config.toml
n_layer = 9
d_model = 256
n_head = 2
n_kv_head = 2
head_dim = 128
d_mlp = 1024
vocab_size = 4096
activation = "squared_relu"
norm = "rmsnorm"
norm_place = "pre"
norm_eps = 1e-05
positions = "rope"
rope_base = 10000.0
rope_fraction = 1.0
qk_norm = true
attn_scale = 0.104
bias = "none"
tie_embeddings = false
parallel_block = false
extras = ["capped logits"]
init = "trunc"
init_std_qkv = 0.0296
init_std_o = 0.00699
init_std_up = 0.0296
init_std_down = 0.00349
optimizer = "soap_variant"
lr = 0.00538
beta1 = 0.95
beta2 = 0.95
weight_decay = 0.12
lr_head = 0.00779
grad_clip = 0.5
warmup_steps = 66
schedule = "wsd"
decay_fraction = 1.0
decay_shape = "linear"
final_lr_fraction = 0.0
batch_tokens = 131072
seq_len = 1024
doc_mask = true
train_tokens = 382100000
steps = 2916
dataset = "wikipedia_en"
Each number is 128 + 24 x the weight over the matrix's rms, rounded and kept within 0 to 255. Layers, rows and columns count from 0. Numbers have three digits each.

# q: layer 2 attention query, 256x256, rms 0.108, rows 40-64, columns 128-255
# k: layer 2 attention key, 256x256, rms 0.102, rows 40-63, columns 128-255
q40:159091110074150145116107125133110122094109131109158142157127143098142139165160119130134140135102134144087163117156107144126130149088148123140125129138149162158116102114129145106142145103117152103126125127117131125153174136130110143112122133128112148111168175126137121120145128135152136122138138129169104126136118150150162103172125155116111117114123132141154109150138106101138133116154
k40:084051113082143157119123192136120145117119124122108118137102110119114135168076115160122180116134111146105129123148139129142144076093152150135046085097137170098139070157169089123074105127151119087153124105125136103085167118086122120127097144101127131136129160145137148122167124141120091122148136142146115108148130080142163120150123152150188154094163126112079104089124084112124140152159
q41:119143108134118115144110092158141147091159144192129122162121155165112123131083131099077135123140083124138093145168134166133139112164126114145137133129156133155087116154122155119131106150148084126142139145128119124115101154164127111170133119134107104136113131113117075141097068119137145151102110106065170122120120138083101130182136103174170109108112111102144068144089165163115137151154
k41:144122071139175133125142143166149144111119123097097130096109112140146127143106173093116105128159103109126164120115142181103087151157133104123085102144137099085098091110151162135153134155161109158130111111083140091127147107135124105165121088127123140139160114072140105136092144127118135113074134154089195130112168070084137102157128175124137082138092132153136127160127142154124147089108
q42:138127146086162149137093138131171141135116097105112103095130086093105096141119107148151174136168114140094153129110132152097124142072136175110121157121160104112104086102135139129108096111136122134148165144106148134159142130142123118159165122152118135143138109152103164094115107173135127080105171117138128106152137163116130105103128159119148085144140127100143163150116116151119126119155
k42:139147125138124133102085149132136111085167132145126118143180145126193120103149107109138133078140119094188109127131153121142107140143118106084125103120131135148146105134136131134164108151161107155092166102124072132151147129118156062174141127130128124194103139138124066144166135094122128119138134118134161157117115181128164158119162166095137160139146158122130154132127109119173141127139
q43:162119146144109147133126124123126118118155133125107165069158184166140154130176101120143109144158093150137116112153141153118169105118131107145100151159163087138108159122108148119150106136119138117167164149158140148089148168117113090140122154053121119123109149101115150142096112111126089154122116164100135088123129147141116100126154159114101140149147099155144128116151177098092134149123
k43:108146082104117099147169121113139102134160126143088131113100157142074080129136130079136161117174150133122135115196159136094166134146104105118126080153112083095125077117090124119131119135147088116134132151123115144119099095118100131104099141135107111114148128098140135127163170155111128158081109128070161129115100137095147119123155141114137108135125135153107110083122156121115105160128
q44:135116126102119109134140118141155120148105130151055128145102085086125134135195119158097118119113165163093116111141174154130124087088156079138167136171115117167078137107122142092110126096083097083131103140115119130104140110115093112148132161143126156143081109113092117133120120150137111165137123100116114073083148089132105085097117105100130076116077158169103102080115134109126109129120
k44:158177108140143128179136104125125095110157114123109158122130150120152110166113127100114126156090119124131108149111177118133117101167107131121135141097147152127101089126158156156123154107109103071133120116173139171119082124117134131122087124123154095145043127142117072117138138165133127124100157132120113135148121161128137144109152114114095172106162131141118103145126166147112105118135
q45:116116102125097125151141169122148081129136106126132131124091119113146125126155142126125099109122139137147121120121119136153157138097113118083085115132158109114115137158113157124141148146078111149117116125133099132178131144078124145165142088119148110125061126076113127113113105165114108150145117149134068122160135149096128137102126108079131133148149127076151097152119078125125126101151
k45:102138114108147186124088114121094118137130147139127125149155151119144136139116147150140179095163114134127094116139108115122172114110146103134113124167144137140131126120118131133116104124140105114118103176150100180099147109155152110157135121155148158172151113175087150139131144130145095156113116103135100099119111101149151142182117151141114163102108100086170105118082177163097164108128
q46:127156137141151173128137139122144134100140104139139121181108116125135105156148130113151108182140130117127112184134117124162110153118157100143167112136086149118121125121105145151137115147118158135119126132130145120174123140159146081137140169137133137123131104130134167163117115058101135136120193138161177109086128121132083154165153144089126122120115105169149114130094102157114140169139
k46:143103073077086132141114140153134133110128101139115144152130116103103121146137152099111128091075161119116155125147122127135130134107084128157092139142110118158110117100143098115119125162156136160144139138157147102097124107114108107130118174159152165137163109144082101119112136098123147140125145151121106100131153091152176104097116126138104154155133163164115088115129148085147091110155
q47:127123125097118103113124106162151128153141134137135145147147125103118127107139111129189134155143151149143129145142133144118133127116095142145134131136122114127098079092113154131090186136130137113146074094095132122149109160108166107177124046149138123137097139147134109142136135109102122082119128089136193101117112180137190108136130141084114145084129085174124132152094092183092082123119
k47:117164150144129138115174123080148105124116092119127105160197137133143134123129141143119150089101126146089099145176125124119135158161130134134100123104116146167151127094157158170135151147130185138138103172107154157121089106112122101164135081119152108123165172159095083176111110165099136133160108125143154107153072096183136152146169135123095164098100130098120070157108105109127112084152
q48:121130117077120124115127120117158118095130159103133101121136107062151101129140113116104141082123103108100056127132172120120100122167152132145200159160107120142177132107130140120127147111143139178121079148142120151105109138121141121130138114122141122118121078185111125131108136141162090079103170101147108105149110078106163123177075101138145128095164131109046141122108151137115126139092
k48:139111157109158128102108148100079186165150120103152140054115151078119115159143151126113127151164137164149123139080089142110156158147160146138110123127119154151069151134164127122117195121134063117120126113093121150109105096107105093111143133134124096129142157114118111148126130113140130141124142135091094098161136128163146125141129140093097155139123095119112109162094116114087106126161
q49:116094147113147097157149139121126139121100159120143124145126119114143102119144138127110153141080146163102126085133136134114125088158139125163097081099124142067119169137092113120136117131143155159145162147128143117106099145129097110094102123129113132176127106163121108141164101148167111137124123089103117143118133135123155165188161127086182161143129145101107127128123125113106138095090
k49:144139127113164118108095130104145136140095119108142110149137113089119145170124120099189122157115090134123136146124121061137128082120127167117116143126104094152156109166119140122141109137102125096143126105158143133082115095120091152113155108128100097159158137120082194153143138126110130105097105138121103127156105145150157122156136113123131138112148138152135138114131116140166113140124
q50:165134150129080132102115110174137132139135102129175158135141113109163143126149121139137117112126138126134124125083108159136094133126122145129140135122135110101089117094132125126093146157137118138087094125127132106139153156089115120122142128116140134127166102137114165133120155092144166103169107161132156120126149146081124119153142128163119137140065111184115100091126184098137096134130
k50:110153167134146089186164120098167101100106084125085132091123117115116130115107136122105121137123110130134172116151159167154118127116111138127115112128133157159099155109129141147117128124170166144095107142099143129091106103114120106184159144159142132116100102115170138154081139114135111111105113134132104128105149079101146137152085126147118117106162127124146130131090143106090109126139
q51:135085122101145146118138107121153086114105087186102142095092114176116174122130127125176141136099161126130151128177146147131140128171162117162088112120145148087113071143160176124144152155136112122143124137154127120152128119151104102121120136076167108071134109126112136106126145144153129124170127116128135125116127140124121125132161098102151114110135136092142134111107129154141149152148
k51:147125098081162112135128124165132114124141157107128095116145153156113166109149139138146152151079167139101092097148136152062174141132099123101141108125157090151160111105129106162099154134162098085124120135148114088122059136142129133146106079137093118147125117111168106112115107144133170155113113129108093199133084168117150136108100175113115101133118153092157133100118119105120087155134
q52:150101118125104123095153146134133108128114126132118142121116100140117106129147151137129151124125187143088104094134137149143124100136130154114118120111133137148123097102161110117099165133135139124121179118104115105126132127120114097155100094133113099141105161138136128099133097134098089165112144132095143122138140103108091127157082142121105141113140106113122117136170133150135132117101
k52:097148146111107109140165113111111098120126119111132148173130118133139122146156137153121123138123122115138127119091147170115157120136119127147129133114135097129122095141133116161086091144143142118132122126138148107148095147131164136144122127122139112133113131111150116133058139124121125117099116124124131129187139114163135122175157197117157098139142113113131127138120149110154163127147
q53:147149149120077136160140098081149123107099107121125115132120147154132175110150158116092100097126160123150109114167119133126115193141127114134138150104079111168113124096143119117131096106175101111098135110114134141181103131145116120162132142153092122127131149106136108133115138144100094146104100112135161153130107119093123109136144079094111098155130140126113160113132160167150116129095
k53:125112089097152103151129141113135132131129125126142154144085086086134152144135131118095152143124118154155137119126140179065131133114140163092139140126152158109156162076126092111074169134143153121135112118150116126133157119153123137104107110152171118072147180088084132154146139123145130178098132097166160161118141120139128082121107145133135139120109152097095110150074105104083125154145
q54:145100133097150101122153146114082154090104106143123122139127126142126154107135161110100129117131135085137148110150117102130112107131147096095127129090147145172096144152111090119118135139177161135141116117170150123091105134097123135090134121113105168130097183116114117147126141126139144144149146104132156146136149112102122144141168137160116138137128149154147134147162134093110142153178
k54:085102139106109137148110139131167159135156086095121145149120092123130163130107135148118150136091168159119119096084109127103121112132156150116126138129102123140125072157145156174108112155108112132156138134110126144128147091121125142119103114094096152109122156117128133117137090160133112137096151132151146127143141161117095096091167169116127140133092133169105121123125114126128135139131
q55:132144146166170124093096152127159078094107142191150088136160091125162108133120140150101104128094094178108149118098091108113119120158120118087147120159135117137096117120114136103102149115120091119128102183140120137106086156152103100105112155121140117090105089131186116103123135138133156078138109168145105125121119135136193173155130082116165150161138106167142108138094120096084087106133
k55:103143141142122163154134094098088152095090107124160083135123162131113128132117165158062138109145095178132158093159140146116136166118107147119138153135135120111130139119136154162160139132117167108115136084137153126079125131126104159116141133114130119097126115140146142087139097136120083118100098109140129110160131120111155138135169144137155095138094112103150116164150176135142103136099
q56:147107110174131150091170096103142145114139096167124097114102124103162101117128125142159138119157112152125175136130117146107121148146077143164177137150116078135171134167109115165169134180132107118164159085115111073128151173120118140147097133143105164164106116181146143135129141138114155132114125082138168124116129131110120205129103146113157145125124151125147113114123109146151120182150
k56:089134091082131066085158091148122131131154131140097147134153148162148108127129144134182141145128108097133129120154108135137133166180114169159148140109115109137146127166136145148148141151074091085106160125140112100102134116158090154114142143150127102141136145162135165132124127108112142104139110125179150122162159103130142172124145129110150172132118171109155114083142114157145119108140
q57:149139127144115163123139140139124113085156192100173133076139182154133141120158138117165178160157151122113110135089140103132151161155118118088170159137108119139129136155145148156142118130154167086102065154133123128074192132132123086124137136103098104171152147103121139141142165110144117164179145137126138082133144146104155113119130158114141113086097112163146139067166128131116092171162
k57:138163144111100116155135104088103166158125127126129126145136123106114123129157159097130104097148145172137150142120110142177121130187139095162126124136147115135136141158167112133134139123126130114148126148127133106138086140124082163070095150141129178122148149110128153161116151130116126170186126127097129125137153112089133097145146115148114096146128113167137129106121121115164126130131
q58:147138117147099153120113116151137104110145140124114142139118194145141117143132155162164108083099111129130099123100176107138102163106096130117103118129093105120113147132107141125125106163147144156139133094172111188123091103092159117138153128147115110137151119124104097144103130136109133118098147113123093136116147126154094163116123147149134118081133141159176126100147097130161164147136
k58:120107123128098158149145153121169162120167144198125091114123120148149137122118076108142122113116166127195105143083154142118161114088162132111108105128092165117112088142135089106142136145140121147164124132119099101095112146110149131108092082126137193110141117097176109122154127129131107104083134136104156133130140145145149118122129104156178122141120133132107139127094127155159114106110
q59:120101165104121119119142094130088137126113088115138120169140108122147110124114177140094109139118118122114127124106126118149100127107144111146170169128133121142146153134126136145131144133112139104147137116137149125122121117136117179136114132152154128112118134100133156141121116146128123043116137162150102141096159111127137171125143128125133161063137153103109123135110111149153101084159
k59:125172127126164129171142139102131112103157127138104102157102122108128097164148132127137141155087103100141126134112119107124165126120075083148135160102135082152135140101153148143145166117114115114107133134106152124123116128134146128190158112132117135176119125108126114063148091134135149176113143150159103175156122157101124142145137110135149107122144148119159131151149120109085131152113
q60:162135117148136106160121118088145137122124142120093183134119143104133126099114101124159140136117151076132119126101106131081161154102117132137156117110090114129144100097114109099150112158117123136145078163134141128117190110134163177105139158151134104136162091114096150133147107114107159116172141109122126076124171182125102121125125124087142158150130130131121149135137111083126113104122
k60:128112147135143146174155110124140146135165116134097130139134100133127114118113131142177090121103118158103161166108163112153117123121134121143145143133173127117152131154134135175170142149087166134135135113168148142142107081108126145123137111126135117125104095126107158143104115105169109143116136149117126112130122136122136150147140094122062126098121114116081156137134181113140145161104
q61:137129093135142156127104122127141147122106122147148118104110129162097133110138148141110177139095192117169133105110172117106127157124125143120142080142150186134119116108155119142130135099114119144112134113122107162104144117123182103132143125074168157154151128138144117098108163154124141110119145096121145154097127127123112142130177113170104189078116150083101122149160154118145116116116
k61:117066134156122123126078111118136113136121126147121160122155106123135126104130140134143096128088126149083092136142106124166102105123127120131144106114141143097182136181149151102145126101120113111115117115112099096131103147127102150123108098122111124138136159134128172119126115124145145054086094116119110136098137132172137168073085121134133110119128162134100082142119122110110129128127
q62:126106100169105129105117125132132134101140095118111136128156090134134143137129147118177128124080136116133156100107141125107105120097150110142113152169132115083126173122158134161122154137134097137140114118126132149143152113164102108122107101128180153124071088129138102167110093081174108145091111136136123125089132138125156128139155109126107113171138150135102096128162122079159103109110
k62:104151120069128168147149095131119138102121170129141148105115146153122110156107091103143113142138115127147090148084138090103122047122136139147131132140120137138134139092114120152142109101075119115114128099097123110086156138124166095115121178085162144109117133114109088122126150105139132130147145138100169116087134093158152138141121140096163123176140120083179126139129120126144144144114
q63:132091150106129132128123170141158190089142152131121124163158121161116135136128125128130088143124118141153144035123146101130149159126128127121125146126173120143096124160153152142103104122120109127120120150153136098086115110152121142126157135137114113123162137126116091148124134119127123096164154116137138153096152134136063157104121137082105126098117131124108129113111118127158122117138
k63:128158111147102079105156115145124106084125151140107105099095111154152150132116137111127119116134133120130192105127108122101114104111106119163132133154141148111123146133132135091149106125106125087125151117130119161101147161100102117135122096134120103096099139143121147103137133132147091157150096068109077137104149164150149101107080121087129102097145128119178149112158168125119070138137
q64:128136103126133139075148122083148122173120169148148119118168142114093145115127136123113130111152123124120137088100109068142170108119130119116115103127119127144152134097164146109091145128137111133118131109162162118119071061154110132125108130147078092093107098113140110069118159137135109134138129138151089150136123140156141145151122121105103127111178156104114122133099100115127097110077